Part of a small language model's weights: capped logits.
Each number is 128 + 32 x the weight over the matrix's rms, rounded and kept within 0 to 255. Layers, rows and columns count from 0. Numbers have three digits each.

# layer 2 MLP up, 960x640, rms 0.0428, rows 40-69, columns 160-319
195119114113127168088117152113133089095120086133062188091114099159202116163205149203107104185070168140178138116138120148149118049134168118095197135102110150123146203162168117173134099186112122131144116080185096157144139115138092135168139113101104105123188081163155129162189142106153164097194133152151056145034117182135109154115134097144132071132169101109141133091185105083100065125050124130124142148154140157196165157164145135113135111144137122161177063151164147104113117140104169
095140093115159097065092102103127080119143116113117157098133146160101228119083108156116089136080133125150098167124098119061124090147139124121115151145084136136113110161148145117131188155127130095155148106073132118112145177157136101111172124157161068088091108099066149110086068084127121104131136130109083122052118149121118134098112139063132074152105069121176182160087132097119122134130146075124114086137116141183125158152126165111142178111140096184157115124063114124121170166160161
148142071084160099214166149136142191112169067084175145114068129085119179150111157164160127137116126157187149122106165082177172083127180120122114105074155176123164159160120149113117068170136086112107146128104145171084136094086132104163187142138171078111154087174090127167129142107133109088116100109115079140135119150178078123171086162174148127105123134118120155140108133109150116124149128104113093187146120124126096118114119155130152118152152158171155128123170041187155149096149075
178120086132106091060187108183069125128123156129123136130186124105093134193137126140156088144047209127187119079140096172158197110119097113151148142145067101143085166140092090162143186080150146129077114148122098141155129157137106143154091221128092107125129077058114128174120184123123104080141150137125113140175154143098186079099069167021132125116124067130109082094064087140167182127149116135075116119148140142120133156094131155157146123130043084160121160140062126152113100158174098
121144136153000162150164157154145127081167170170163118112137147115142134129153098161089100178117121148145137164124139073114137082120131138060172126155091183117138099147183119168102162075118160082110062109114172182082096121041110118141114106086124166141196124136075123104121126172102103107150172112109119097157089134111087157092173110113118120142081153129175068153138059082141136085134146142090120103100136199139130134133147167138138117098181103190105140114181087111081146117148117
092199182147145083130136090117151085112095170088181147099113160090124175158154115152100096214091116109118128115135149099102132129151131155100176135123191151170067131134079076096133142081108142106071144109121069151151103095168070132081145155147088095169139094146139112147111111161151091196130082149186086106079095123119107172078138098121162107101127108107126125132131192208191186144128082136136078142136106162116094092091104110152136100141153091132146121139150128099144115160149154
114142138116173111140094073067150127158101162085131150201155129088184082153088156106111119104140114086222143152164105117126124138148145173085107131152115182157088132102113131087165134149131142168151156143115134136169118149119133081118097128062119144096126138159050080106169145131095140159115096142102153185137154106098113190116119122139118131135114139066161085142134210144131111156088136106148061135122147121065125139118140114143135127188129150140103069130109143151041147122155156
137063149132147174152136144179115160126108102123095156095138051152124054145103137100130075156129141198075146107124183186122138114137141120084121147147103101144079106101045133160136123126119170089093108099178188165139129147144154090098145140106182158149114104104153164121084076149120163127095146150165156129141153185070126125061144149182110124104138110148146123110054125153117172108114143083079194112148149131118115076133092089116068148116105166051148161114149119091129142062176155
083157131139153172090138124228104118144159167103131141183118108139120072118129214172156138114146150152162105133158083144133108090092116190104137147162138173129139156140103149113099108145138084086186079146132151182086117116114088126119125138100135129133148140149147160115162081099135067144195132098111125112138169093170058125115116099139063138122166133093159170177146099094115140125135121170109145134157120129129152103155077101105148152122087060091140145112120107136174062129114131
134141153157080146158174136115134137176119139126180143140106085112123117141154093110165161097168149127115129102038126126132119159116126160075148173103134145111089104135082159178126211108122119102107064143128124164121156157120140146128098141207176089110158081176107115151146130147118111126091055149075131083111153165087133104161115105137129100098102152181175101176121153188129122102173110117174122125123123160166169136121193155133123155131151075145086118114104154130101117163206080
151126138106140136156109151161139062163122158149147047124132162189127148138131122124134131113119110178160080127094094113128080129146160096150113067090122134095119126163130176121168103160125164120208166131096126074061126072142093148151063093116160098091075152063141174034130122120137123061151138091136157094090121147141159113179119101145126133151150110147153124144102166119097158143155100073096170116120100113183086108104160133165140104123146172078123172107137089137184160142133131
132131148130113161115104096085116114109155099079066107086149061119101125166117110151092109161131116107138082193149087095167051139100160154187129176057089080091119085157142119156127133105129148120123162101187110121153078125092132168206141124120099120145125122106200135173095104163167145136123122115108093129149106108123172140109163129113118113108115142172125067170168091143137109164107143159178158126153047071112179162148119121087127140147102098138157123161146150144115142133137138
191121155160043177122155126132151152124105132097189120099077120132088112191119104089184109136146217076183051105134177119183067149162094159091115172160148134108100137127136142127098196127111087073091088091072137133067063187108123105115168189143137088135172112171133142155098139142114187136093128219197154144115136135172122095193174062090130147161149136159115138149123129177129136116176143096066078108140077162141125205108146100101178171096135161210146133053100173145145131110136159
125144163114155164124102057094124118131139143145140134127168079097083132128144118142137167113133089191169148184173153173114131140151113151158186110139177172167087218126133176148085113131141054121103158095137128133075095146160176119161070150152127114140167083150132146139050121148171146130177098091157159116129157097123120143082175122133086072190131123105148127131115118123053106095104198104166155130130023101156151122126061058129058202108163095148120103065132068096117121147112117
155121139081132137142161123151157142155133149137113102129114158172114085140104169138117111162127047195099137146128126171108102121142156082144067130063132132140134154157119171161117176162149069198182117113083113110155084156181139150145141144100102134078168116150180138144132118186105194149111123159118165103146089195131094117152075173158075107157082077194138120094155156120141044137184121133095089140137097179106126111094131120103149149086209172089099102083075138128114111110115146
072116101183206144132190133114076101120099103167126030145158068144140092119115119130153133124139127154210174075124113122108139112126152128100154139095128101107070127134147115142108096118141072087148142135058167154103136140162121129105161100125170054154079132133120170111119141079118169121070110121094052085088136148131143178084125116119146140108194125117105200154143095079118154135149181136096114145173044146146099081103145126115142120082123161095126139109131061181112105103133109
116134080161111079141145075124127140126138120159218085141164187120124071113136114103149109112098159168125147187122165125179124099067130160092095143123131139115157142124075144142148114127111066123119113151106098096140103081126159137130147064070139113172128197101202108109125132140148122102197108120149147183131100140078134162148113133149138122172149068144150078151046098154108139145109101152121104097140126081111174133163169104127040130070127138120137147113116142125191168124112129
124148147182066133171157106162162092135124114095095124067227149103126082094129092135115135123095131103153119177167151081101130171224076142118184172114065091139123118155162229109116168167146130156209156116120158081106087118108032138124179098150192104066142141196085131117144048081100122192131143149078122063145131201169135102154070193112097129081120126070065164125083139110175081157133054212099180138134122105085101152141124048138126156117110098100166155168079160136144150137118103
123112092077107091142127151171151125151144091134084156110082115145106147099089155115106139126107144106158129116142087122123107134159130168164108126109135156138140111160112123108125132147157136105161101135108147121080132144140162157102109130115124102148168164121118153091157117099086126117120151134054115117119133113149094091096122087090156138097138104127116182172071117126169132162121114127108060124081147130121084174105097138112140113145121113125128099064104102148117096131142186
125057100108132098148148153159165187158154124140055101162170141155159136122159162175091130165175102126144136125150142117074143123092104087159088114168140152130108133119115144130128154124125190142072104188147142200139100085146198095132074079103128102064114156129099110118141198119140150083095132095093119142149108162175104192115123127162163147183134163141046140111161155145185117102134107082139146109099149094102122141125103125180096080118104097121158113085171136081128114193113181
111121081081106139092076125242147110135119143123071183174200108106107155111109171137163100087155103146134155115188145162184111097112144132145124129141157110110136158098166114174120148150153179114074176141205181175148161147155174125130118086125158126135167142098172048116152108129142110117131137109119109108063163123111077145089131111175121091180111095136124090180121161090159189079148157118107205123209139128152112139199190120209096111171185124168218123131118161122110103216140144
142121140102134135114171155107085106115135104100165095136143160098132075101108071087149095098129115127128102139149101041126098149152122115122134112151098135176118107163167125235158094101158128102127154104101126121163111201082128152105119067107085038115154123191136199171085146123068147110126123144092120134072182119116105086175100136134144152170166110104141047114151113074202128128155089119212100113160110141122212093129106145085099074113100102102122084107123125152093127162121125
139105138173096139131137150102120152153101138088078132193124093158119183127166150209140133108097121124152101082124158155175159138118114128120130157135136132179091115177111101101152185117121129121137103126153116143160206104104190075086108109139114164098085085085158114159083098097129143176178056125040133130111152108103083173157130090124092148145101147124158065111140157132085083153070092133124134134143116102122124091084123068166156102138166169119123129121144115100145116197083152
125126124103142184155113105176076094096153169167120155091104139185140143172120165163130100202143166142082095151108094188123122160129156177093105129196149133179144153125178065116177133048125163123140158182147143182096171108137119147138137113088116190141135136159187153091164128156135079151141149165117115149084098120142117139138096055098093140118103131131049101123161168118112099154085061119127143172151122140080121187099124130112151139077151181056154112111148147136136174149101140
078103130114180115141150137142155082158148114071184101139094108132165061090142078150120108093068125131093184113129093113151107095165092117082099084148150171160167174162061193085159102142136172117068121162155092101068120137153126129167120036145090136152105154147134130105098127122130103109123177109095158111117110125118164119166110136128167182118141230132118080098123125169129116138143118093085097106127191120081108118107135129144119136187116085148115113116189182083163131112151141
120127121119171140110105121151181175120152114156126150073161087136098134109086096099078156183151142077089130100140132160162133097117158138110132127106133111142106178156086113179067166123130132102104148112102147151113114135144102123096140216152150175131109113143091144126150086098146114112099157146120120172080137143151159132122151157110165139135116131138140098142115132055103186164085147114153075162195117153133126123108111122109162127110176127155121166128109124172104140145128133
136095151080041126176198162135133166120130102109145168143152126111160081107124208166110104121165125144129083153151129137202092193111115177088130070172176139128092071105143147072142096199116163120137071089161166116104085069127145160174108128117102140115141115139173110117147133113200127133165136084136150151168102164100098118156136150121139124188174120083104172123100118119191073177199116137157112168135165207131187087097119103124149069101098088129068134173116106180100092102084125
181093079149107129130089103141061164134116159142151187114106107170122147147165137137106109149130181112115129142100215151121116127129113081177135157128142160148143152144181038180147135099127138143104155110187038130133140108095133172143065114114166099161147056140131150160102183087142145148111169109113139163160073101091139095161128139082154136069148096061069191163197105130135085107163164132124136140119129123132080128124137105138131134171122125085141125126156096080159098146150094
107118171116175095090086157168157083124114123129144129116138146125195136130172121152100209141079092163123147133110166116082090126107141140067099159144145110184163088113195116137124106101137129141135095123120098083167101082135142108120134064102136135051089071134138163094169154144122127159155079140167161145139144172142108070157130100143161131127122159155101103166129175251121118104083088154155125107156093095161182079116154161094141074114112113119094113113134156089130110133218150
131115119119143088112122089152139118099076155160127147159143117164127092137165115142111172124090119175133139212173145123164098061119160190154115117138145058122160143112161154138089113122130149140154125157163118133122162159083087113173138149150165130131127156160090119133187135089117115158168166132164148168178131144111121122107114088092054109120164139200150039134103141137140160180138178138106142115135102095091126120098092107105139145144139178142109157193136108181118082056142173
# layer 2 MLP down (transposed), 960x640, rms 0.0387, rows 40-68, columns 160-319
129073128126084142100167159167135108126063120167146157100119112123115169171150151150167176103130112077092151143081210159172113120098125174178150118076131148127156067154104104135140138173137163150061135092129113141142176165076093144171124127176099165110157164158160143184152081094174117207110133110134053119137117134109146055128096110136140150148070107102142137092106178170139132182109123086143118178159135094102062105111094129156156098168063123097176162108120161151067108154166137
124085197097060168137175067170089158140168111186159070130106130097147135166160096124129062181156151158075137133162125090116098185100070105097172084146111152118185085096115151118136122117140163130152095181166116120132167076178150146137181152124169175054156114113143124125150137116151207113114118106106096178154085176132158054119117108130143145095131154056159073122155138136157120127074143094179123170085139109123189136171085103138151095120162137116138146167138173149133140121135101
127142152211083206156124160107166121080158210083103152144125135116125123176146131189151077086137188139133141116142141167090198152139133144223123100082119158151108135105165173184114177147087106142174116166156127107099124122110129157153123140142132135076082170109125147125065112133108139171140209112082078130099159169167102101104176143135155105147130135107106125103131099167059117125158101157138142079091156109079160097106122125095094106072182098122146160108107170095172075111164095
123131117197122226110129131132153166138112139118081141111136086168065103103137127112142124098100075144102113053122129144108144145130116170180113154095145166145138041154115131129134172140002137127104134149107164072126134113159089186111101129149110129124152148102096163072117128128115183152079112099095122137100099099115118125171129137184149100108130150121126136083101100128103136157106098088125104117122212139125123121178124081101111182110169103183071134040093115200117094081152185
105188130114154105183081120132111166144136142202050131153166182136138145158156110089098169178156093110124078121088171120127139146122135126072113120095127167080144130082122095132164164094096116128128157107112164117139117040139102087074112071105126140204148144187156129083116093072155113127138139106161153114113081122120112120114159077161155168132134177141081086130137121134088153162216156107145105111031127155143138103104168163174086162125138213174152119135154112112092139144071110
141159146062128142112103152134107134121137124076087136116153107135085132112110156097112100095120135148149103150149106127138146155116117113136112101128148199134155099076142200157098105142255148116097129133133075157172171119136148159164134160130081112118147141093107134110144102144137163128159147100104129125101140124125152122138146108131158123146146115122133151084109075119136119119170121163140160133128121134145109136127116147155146136142146149161154150101135073101131168098135126
102135134072124186160058096092127142161116117197147143138088143102163199150158067165160147102092058112144145136119143098118137205138142106139171102060225121089161103119136145055133187163090093116099126131081076124147071132076133167162167127105182159052137120130076139092123154099146132116197095183122102040143137144128138100159127122125099166127150112168164155159114067057190086165150113075122112068159162115119162161105094110151193083125152137132142172163062115182103079137121131
160163123103112088095181149135179150170138100037126115096097105138131149159132103135119098126075071147140141151097169159116128117098141168134125156141166148155156086187133150156126152204124126079125188143141158097109145196180117080130050137089228110092110147057099136075156131119106086115147073156105181123155119117099144121135072145098127130101115149121123178092092122105137118178122069116148151100087166137100125138102143210124083118190164149137101096079131071115132113117131151
105130148146162160052104144083141166114171121134153096109099098093097062122142119099114114148109156117106147126157116127117147127100156172126181131102099099151148207161136075121103117139139150070117125146121121179116129130155167095185097144129107138121114099133152162121131135128106108105125129122133112135105161157130126038171113117159140127106144125117160110072088128169161185151138107190171162116150161139128153171111190137144120161106113165103128135099160150125132114107144116
120146161168171159136110101148157181068092123102136115168149134136180124115052177143118128159129068163173106197115120163096121089156125107177125089145120132128121174037065122111172103212133120032132166183109134112133135084105165150098046129122111159172104186072113051116151104121184129075118099041176140119091127117126085139107132153123105172129141132170139072105153155135124159123121137131095154130158135131106114174169055101165178097153080122147104126137128057171089173054078141
157166134156086112138131138153102146099125155122108163116110106128102113115132144154086180135129141196124102154116130155128138125133146129131190138123144134151094111169162080148163100100031125129066133114126147138161100178135056135115090155140147141137168107143205105190125074105169083157118142164113131190077140198134111111156125075144151092127157167125106142122119110089154113119158097129129090166123151104157145128135141121120140114129109110115092098127146173133111096093114176
112124146148161149109122118151115127152095102142118082081134117112181123113156211152085118127072094091110118107204095132131070099164195113116142136151138073136099177068110125163120123152028149142101169098166181122112082151041110153109121129140110132121118146132151184129137168125156156111098108100087141135135068102131124149147122145170144100191125153081126117143033153077096125171147201127147113137112121139106147143109100088116115103135166099073107145120148121110146142152154114
174106149118099114143165123115074115159181072124166103155105131089113124106141157169120084092090101131149166167101107124058118133063123143078127142141137122168133169166123115154139085139069115147136100080159061103118144125139123140130095094150139111158106207083112124057140178135127156116128149147183119146156103089127103112130108130079177157110097096138125146121107117145116108083134141135148117089135101167128085077122107132093147124153143102050154144085143081096242146139170106
095092208158122113103126124148117126159152117121191136162139118133112093140095089186063100103130071117044159103083111131108062086179086073156150097129169167097131136156130180109100078137135160166162105144155128081113141112145086135105186118159182181129114126115130199109088165104093099170115139101149115176159115137145112113117118100109092104091143108091090067094124093099126090144097119191119138140100162061163078164101220124182140073115140089129141181133078068077171125144078111
153216116099149136141107127154068132107084115086142156090123096164118151151130108149029146121123178142141143146150132088139095159134129126166113172127172168127115084146148149103147176188068105168142070085158121153117126122156164135133118153152120085148099158127079128111101122038094106189053093125186147097084092125114087106125130146096130119176096137172184190102172122142152102149094085157115144136157132097107139153086127150147106118148106098237140085093063111119116078083145115
159106129123136132110191127143103136150117120124138168127116127170115133135122160136115151133169158109143116161118157074142139096150146144134096067119133130199120120095152079122134140131092109131080090141112149129122119130075141116110162181154113136066178058108125101193132068095142075143153091149114127164163123124147082120163085108119151085142178147067104116095148205219120137191100127133116167151104155127143194095122142120095160125157145115154125051136163143099175098151112166
125155149096163000155141179098099114109174104180151128083177126079125145187133122106160183127143163164195176080174058129148129117118102183110184088131073173114116089132198190086089167185047145130160115088158106135089098174147114083072165103174105102091089119163094090124116128152043133095138145183121126156136117139143119193115091164132112123120166153133131081080135066179075139169133156178117081126125164138169100132110092158127157152113105121133110149157139068106129111128120098
092111126123070141131132121132109130065140122058102114081158144119093097084104108113064143140115118086143133098157143144122121096122067140089150107112091101198133148113132105068119182161145173089151087127100159131137101123138159131154149132105108171184153137178255126119111094122089180156144082141118151123154167210165090105163121119145153162118135122148064089089181111141086179152116081195086136138082124096102131142150105030125153068178156032123162104191108163143077168149127161
120117152130122172170153124093094161136153118141155158128113138119096158138151112158149056122172159119136069139145190130139122133157134072140146126112113117143161159135136165124095130107073129134098160130106205086123136110129165142117142148063096141179153147105193130136163074111125158127084134109170088114129100103078086139143136070165182193115122109116128082121126141146192127133147119141144134133183115147224137126152126128135095146155125142168144086122181092147157108183149149
153134115111109151059173120103132168154173091115038146164159168184125154092093067113128166114106204178091133053152101200169108114132156088188124130117094122141130134185152092117141146054050130099114164139085108114072089095118109131130113130161215149133177115129085137249134138144141185209115118106157080133169146118135199109143159203131163156162157167137118102174115096119111105114127087122119148107102120066155122094108092102103155139132100093145145148141123139213079102116158063
102127167155116120133074162111131091113133130126110124134148116151130155147121158148155083141108079177113178113097086034082081126112139153119109208112090108107185130146132156195167119140000106132171093049130155108151157125136161096099122190076157152096097131093130101154138083057170168118128153119142111137055089129184206100178172168098173111138136149131101104145146061155104134115110104117083147134094130106094131124108161142181130152151084159173123095138106130144145092067098168
102165120107032165075101150105093133109130128152158192154162123175162156144158136140140113175112118130104143133126139164108083122189150157115098107141156159126064180076158085188108193075148097100114090159153128115175147116088117193098138126094120161072167136152100099128133081094098137090160091108082159174120179104108101120198044035083167147137066074097158185126142143180060126177123145095157130103133126083071108151130128105184055114157148096126175219127083132078100155168118100
163139141119179148129109163130119146119122116077113132146143088142135152141156123115112151159120098084134138133125132168157179089093136122138101106118042174076163126137200128081149119088255116111135115100136104137118140180165167164141069176118188156106148188171103117125055156136154176130145149093056169112107103135124103132161125132108096090135148153114122096120072136103147114128150148168199113144145136124096098136125128110150117089157110113121093140138151143091088084188142110
118139111104080164167140109112130082134127112159089169170155138129079074108139117094160113102164140138073090193190149150153134123166150129128063119130124133110166155127184136107105127115039168099132108195081140066137119125157132112099148143134125128063139163152148137068148149161090099090171152145162158136121127149074127116131125158112124149183125160070132166113115086096143126117139067108185105125117159116126125141185060138151103126130126130191132111112138100107134123130157114
136121109127106136113166159128164139104131091086091127129151112129080139097156174083124160145152045155133112096112065184151112148147089164073148144105171132064105117178083169133169139100120116084123163183124135108104146171126076161131148158119102141137113157108130114108111084144146110172144094182131101141109108152101158138145125150141097081153153166135153146134106108090151134179134078079063135116136146095146076142143129098184098106125155141155105155157142093132095149089164097
124096149099143111126110140132161146107122161157082100122147143080136200138114082177110141169106063164134165128195092102104120140160137100111179093095125135098144150135052093135091095095053132117117132114181119135169122125125113109107081128052116177111121078162189124139106144089135087129141170101120123136122131129181139153109053134110105141108122115122088110116188158147133114059147201128098117115148177118179126113201126115156136126120092132122101124092118138148128129109161180
098130165098157137135114126147112136134134129137137133093113102080074148090147175126138123126172137146130099169081105105171170063109150132113033112124142118119144099149115118104140150135237148150137121155158088135130095132115163181078124092120114155112165088099077152129106141102138166128154122143126137172126044095130163168147207152122188123114137129076152122099129121116072130098153069144166099083125118123182097121094108118208169085107105064179144131189144127141158077149101129
113100170128097139137123145133141133151125069097103158121146109157159149117072141183148098043074105113119126106127095207135122164057116107133150132196043165129082159110144180121115110102224124100155184143168102101145154158163146124118095102133122143153084094147146096146144128181096188136187124135169107106105131121151179148164107177145114150142070119116139117129172073134102130140131174133068178116148131097115133146134129071108083130179109149136080100094105134119157167131150178
110079039124194114065079048139141109118119101131110083153140112132124195127114096136143058144133200092110099091133080095093132174124186083118145197108095162113111153129105139076145164155154104113179098040117181149121161129102066088133095130101112091206160124129113145164188125152096138114063036087143110086116189155143095157104150126125127132129182101215166173144075108108147126124135129120139031144116137111169118120133169161151122143179158135132137145107112084131200133138117080
# layer 2 MLP gate, 960x640, rms 0.0409, rows 41-69, columns 160-319
150132136105106157098131130154176122134148123102212146171123117166140133104094173113121105115130142106081116141161088100134146151089115099067130148108104159149137142103131139157057093098120121137110164131197115191157111112161154089179160122148135157119120129144097139161087202159088140114120053093114109151111166226146096173146148065105166105174097115103088154157167199161161138102117126088136113115109127095127154091162154103121150109154182143124121111143160144137097152128118115
101117111059152165130135140123153129155142185142105128167128150115106190218140186067097111075142093091181086150149085142123126145139123131054130063090159203140178103146110111093083157156152117108117170107120177191190129065103130125136093154141155077094156103131084094070177113146118111165056154160123165119118131079153102134121152155170144072119101108097106141122143202115191096108124124123114105227116154071111160158069160144157117105128109060159110164095161076126180088165132107
131129121131156163130126132207155126112128156155114142134168151140117140176125086083100108145098135115142111046138118183128091105149140146115161100102163100131123128106067194169130174156129103159106087061151098119162088138199099129130110189150136182118121096151093177118131166113110079170135092080087111152129177081121187100132150181097151079074106102160118149059066119162082155124148102124106162131151118152117090154143165145096155087147105157151121124142073130123090099104144107
144129137090146115133120098144178160127016093103128141135139097068135183082130142129098140209176089096172107203174092107159106069132108104171112102137209134111159142180159087119085126055179125051156135130124101163160092127122140106125182100185145105099134091074159117194112132188118065134133128104162132108099179136115095168127171167123158127129133144149063092105084143163122130064122089141147105090148130104111136118096150186071163080111083126102119105129103154130102129096151160
128157081128123147091121109124091182109133129155112087114141167167113132119153128132131177116136184147138140165093150106084145162122182162127159125119089075097150135172136157180075147103137105141108129204099135149067141116119130136175137103114133116052196122093115173153100143124112123091097123135112062107134162191102162103106133139147112109167146161148140054181131087088100164142090158100167113171145134127132121138159190193104131133133055076177115129095131123170120151137167135
144101130087182148179124167156106153082153110141119133150109121129097133116132165108111097160082114095113126129150117100133142171134166142126097156137124185127149114111109129124113178140124085113081134068154128090146126089100098137139092163112109105082071125130139152090155084135128124116130126108085129128160180102163145137148142135093153155158096098121127171146138098121136191135173193157102056050124140120084128122115131114090125125097103124142172138144171185154114102149165207
112143117141120103119195141145131103168134092120137169085123111139119090119211099143153091108128091097132104104073166177146165111173096116151142127130091104052186175144153095118157116136166071138139184116150138140160085091153105083131136142182120129041155124106073089121163123127162128124143142107159139037104175057170114124126111096185115103136104084128123157122110160069140114119135151117112139122158183159109152183109159168105098186157106122108137103178142137095124118101089084
094081164092136146136161118097116175134191129109062105080131131095093124147163097196189153102080159093101161089107156098137087185037095171101117058070089090120055112133142191112137191117137147182124102123066119164175097163130080171103149189152213163070120097140121102114136088092125095065087168138089069202102131166098116175061116159137137153165145107120099077176155155180154094133133156125155107119096108150087124131051131148120140190145160126163163125115148133116098104197103096
095077166131125105136098177095173092166163122135137118159136131151125169119148077123126135115082124132134095113157133128109133175090114176114069114173112121148113156086115141046082109111129093128198113138105125121132148123085105110152057089146098136115067111121138135101128109066135089095103132140171148116172089070147072151103125096153142107104161135120103122124152151170157121118144136146182105099119176111079143095152150088089141111142131121115099058121121180124169128124119119
142127127132155147151134135067087142138127171102141079163149157120137123183150131133123097151158102141103120103153044094057207181107131139115177133051118157105144147171181130087168125155111093123178149154136123072122151120120090080130113137127164108072087133165155133080173124148147171106089090088173123100185114063112124192115137121201178136147132138145101094126162157144146154121155156134130104068154071145158138135130147185201120158108134184118131151095089112123115127146126106
096118090102117148098092059129076150147170140106129130137192085097081097105137100122091121207132056165098084142130105102147154155117168162124108162147120056163112080103122120051137098132103102165123145140161127128153095081105206157150111090077139155122112136084226175094086143173076114131184137108101084136174155112073121093143119125162097149190099173111115195186136153180108148145206140112190154098083096159137167120159147105076138172133105105164116139137134174048045160160172171
160091128120102114134098057127166093149119101127139112075098081166137163109152077075150159141165166073141116119126140129163139154187160147113119108128097087111148160171115104128042134102146091126107074155120114129159156170174146120121186121142130103108200072194059096172125110097129161062067149149148125168157193174149085110081133147086152162171125125093115041169150122142122121130127153082065170134059093132144090153154157159097152118155152134052158145126153161144148136125167126
054102119060131134163187110116139112113151139127125082022172043154128176158152095120150159149076169058100149117100160148108147120150112130099094135068079138161112123149121119171105163204129114141124082101162218125160069063170093144151121148141102074096138070125168112086128141099083147113126102096117127103156098122142086100125188137194116155183179151124117174101181163166144142131092098171139134127164108165131108083115166156141140171131080109116174104127134128164165161182126130
153105107056094166129083114121099130158074185112167114151143137144129115173158121139022115152155150136123160125111150172094120114106120089140141147127159132194103084109105150157138130172129070124146132122181150143125067083182119083108084132109082155112149151111163192123158098175078212195071162102142139120118117164164095129081073147127137107159151126164099105093131135060168138122097108121112116199124125123115137142085159178082157124118161154112107207146138147103135138090153086
070186165149175130115132153136129122127103167113088036103108144127143114127195091101170109142121096097101151211111131109151159170052130103103144118135044098115114104100146108124106122146132071143140156102148188105137082065168129082114173079133177150070141186126177156172092111172133144161109166082107128099167125035142187128141136123178142132087121107134136115130120117098194204133183137189139124153147161134160079136134082108199115131086153198184159089133162116119178127147097108
095123141155186099108197086094062154175146145143113200131191103158176130166181169129163098142139134094122103156143131113122098117117084089143129192140124146106104110095094110118091102127158124088105087123160126148160082160093160164105141109180095169098127106168112101190124110085115163151158130110083121129141078124207107172103089138088121088161146095140171084123115152166146079165123189137157100112056084076117128152140144136095158128117096139096110131119092142135089155095124142
091193114089092107165111055127044172142127141146153102117131115212095101141149139090133141217114108145120118152142114164135125162106059155192111119173087087125087136179108111107146137121127115119077128136152141076157083124164147121162063091138139126082076130129071164103153166175158088153122117143162158141208101154050142090107121138167180145097118166070087093154144081128132124096160152086154067087038082146110119119109120081069108131174147135119109173130181086124091087039111157
117161147110077128149152075187110070161105156152158140091159147124156111121186112095117112142096156113130087111113151132170119112151160160147171157161127111086185134138131107152079134145093162081115150148125132153102106164110125083071144170137107089167119038200118118152174105156081153091067067103106124119029138162115116118180141132207186116119136160126207150155098123120161150150119147105101128178173138162177113150113127125142123155118135123112158106130132152103137090153139175
130123118137163187065075186079121140173198126195131119136134056118148126127102131160062197151112142167184143157131144158138110131103134128113097123100120175132147136138130097137144132120144155144123085157150154130188167132085126140126111170133112122142065097080077127092137108127150116081051165131122120163073092117165101154100169135089121153127110097142170149142122107109135135136159122068098132130085163127152136132133092092116144106111102156206158157066140078168140145127176129
178149134113124156132160113139135075158083116121102148140113158156149188129103124104172132117144121103100080137154104102143096105105146188167131154182067162161149151165137179141096152143119175101135114132173178170137150185098103151146141102140147168142109062169114158179085180118101164120138120179114110086121108176098120122114169131133139114108105142115161112100073150152120094152123156060149212147181128130091082122109168181112126166167158115130095111122102151114081114104148204
108160142129182155094111122106087138125171088145126039178114129120085133132102082082118105148110125153222139097140084125098126077083151185136142131086078102149168113155140221075106131175144123157125144151124130134066133148131173154076138154140126069156136143132136148156162147082079153084101094122145079099107153151099110126124127106150119075149172107055116054046126106177129140114133141185132117125133015153146167079129068144108093073103169172123067094095088171137113152102105115
101117115099136154118103104123125093109181154180160099098104095099080136116128088088123061144163144132128143136134152122106152154147091124180167074091147166153140140121158096128074161135121159114127155140148132117102096193152103142105152123096110109165141175142152109156146133138087065119161149143137136148133119144088063110122128156091177105139124153107119080167130098112144129077113133149128117079115055163098123108206137121144176109111104159157141122186094137054110112114084146
140126120146151131131123068139117085131128152172110174064106138099164121161116172137167113125104092127158104049124188193169137101132139153143122162075147126121181111133102118120157175122114120085149178158148157105109070175096137153075144166105140105081213081172110093111162107176126113156204139169137118119057156133065070093123140116057091104081119101090097088147141141150147107164121165159163124170120094174152162144137196148122180109104142138163131097081133083072101107163121162
112140131141156168083108172074194047127067088047068137120115129123142166093125089116066076112135153139085126109119094128095140125121188170130130136181160116161153100171109104097123059141135066133161155104102123146153168111143097061074173134167109089149119120166158154136168184159126147122133092124132098111093152157086132150099069119164116124088180098158134102109079154112123091158123106120142099195117095169097136085114142152168146104096133167107138133171113124139113155199138153
112108103124090078144155133137126129151152116160108182146075138123100154087149132098089176105168101141125108078119045110118129142162147129115180135079151137163119118148138085118114143061166085189107111169139144165138174098117093147175138171094077149101082125131139077116106109173137146126130162170118104111106184119142164100136100110113150110163128147124082089169105162128144157132103192118120096099136126141140156116138125109091135148166145124132129094120084115190132160112153144
158162107087103050136117151165113119185033158102155139129140132113109176168095107160113088148129108087115158137132139191109100133147075145052109110158060172097081122127118120149112108099131080109160130112164183148084090112140144168146104124150130125155097113089044109107133138142098133184159199082120130109194137151104173123116196145071132154083075156110134071130117121167096135114113150106104142074135092173090130139197109124134108189100118120148144107098112122149134149085177134
136097141105077105140113104118125154093071136134089111122177118125084144113104143096096138166084133087189025140148130106147199138197110176134138148134189146138171151155124136111141133117143156094156121138115146097122116154128162133154125145160168120135129085189152143184145112176119114095163183141096131122164142086144093101113153117139085089120148103100150102129060183155130128126181108118174099081167103108168171094096151172110158122133117062116088120197143110162130102128121148
113079083139170095089084131129125105129129103127082089190117157113110165075099138121133103102184118108112120119151081109097158103112163100193142195150169129122117109094091130147108133126143092071129154140144154141077131108125111100049178076127142063159130072094128119163162156119101143090049080122076097111103142108102098160121122142119089137153149049167138198090039137032161134137112073203127118135158134168169141184125077124193121147112136129162147177116144097149166155130127127
105124178168123083142103125159206140163074155119141185109084110094129163075148122162149141190077095140190127162124124112135134073140159157125154097089144144138092152100145172065122135199154130148136141137134097134050116103139131135121121183123121113111063137163160112032156119127170137143110092122118130110129086145135131111088073135137141105168080154093169126147141085127128147126074096104097058065149098143111189052162114203138118123145161158148160071126130144110098133151102097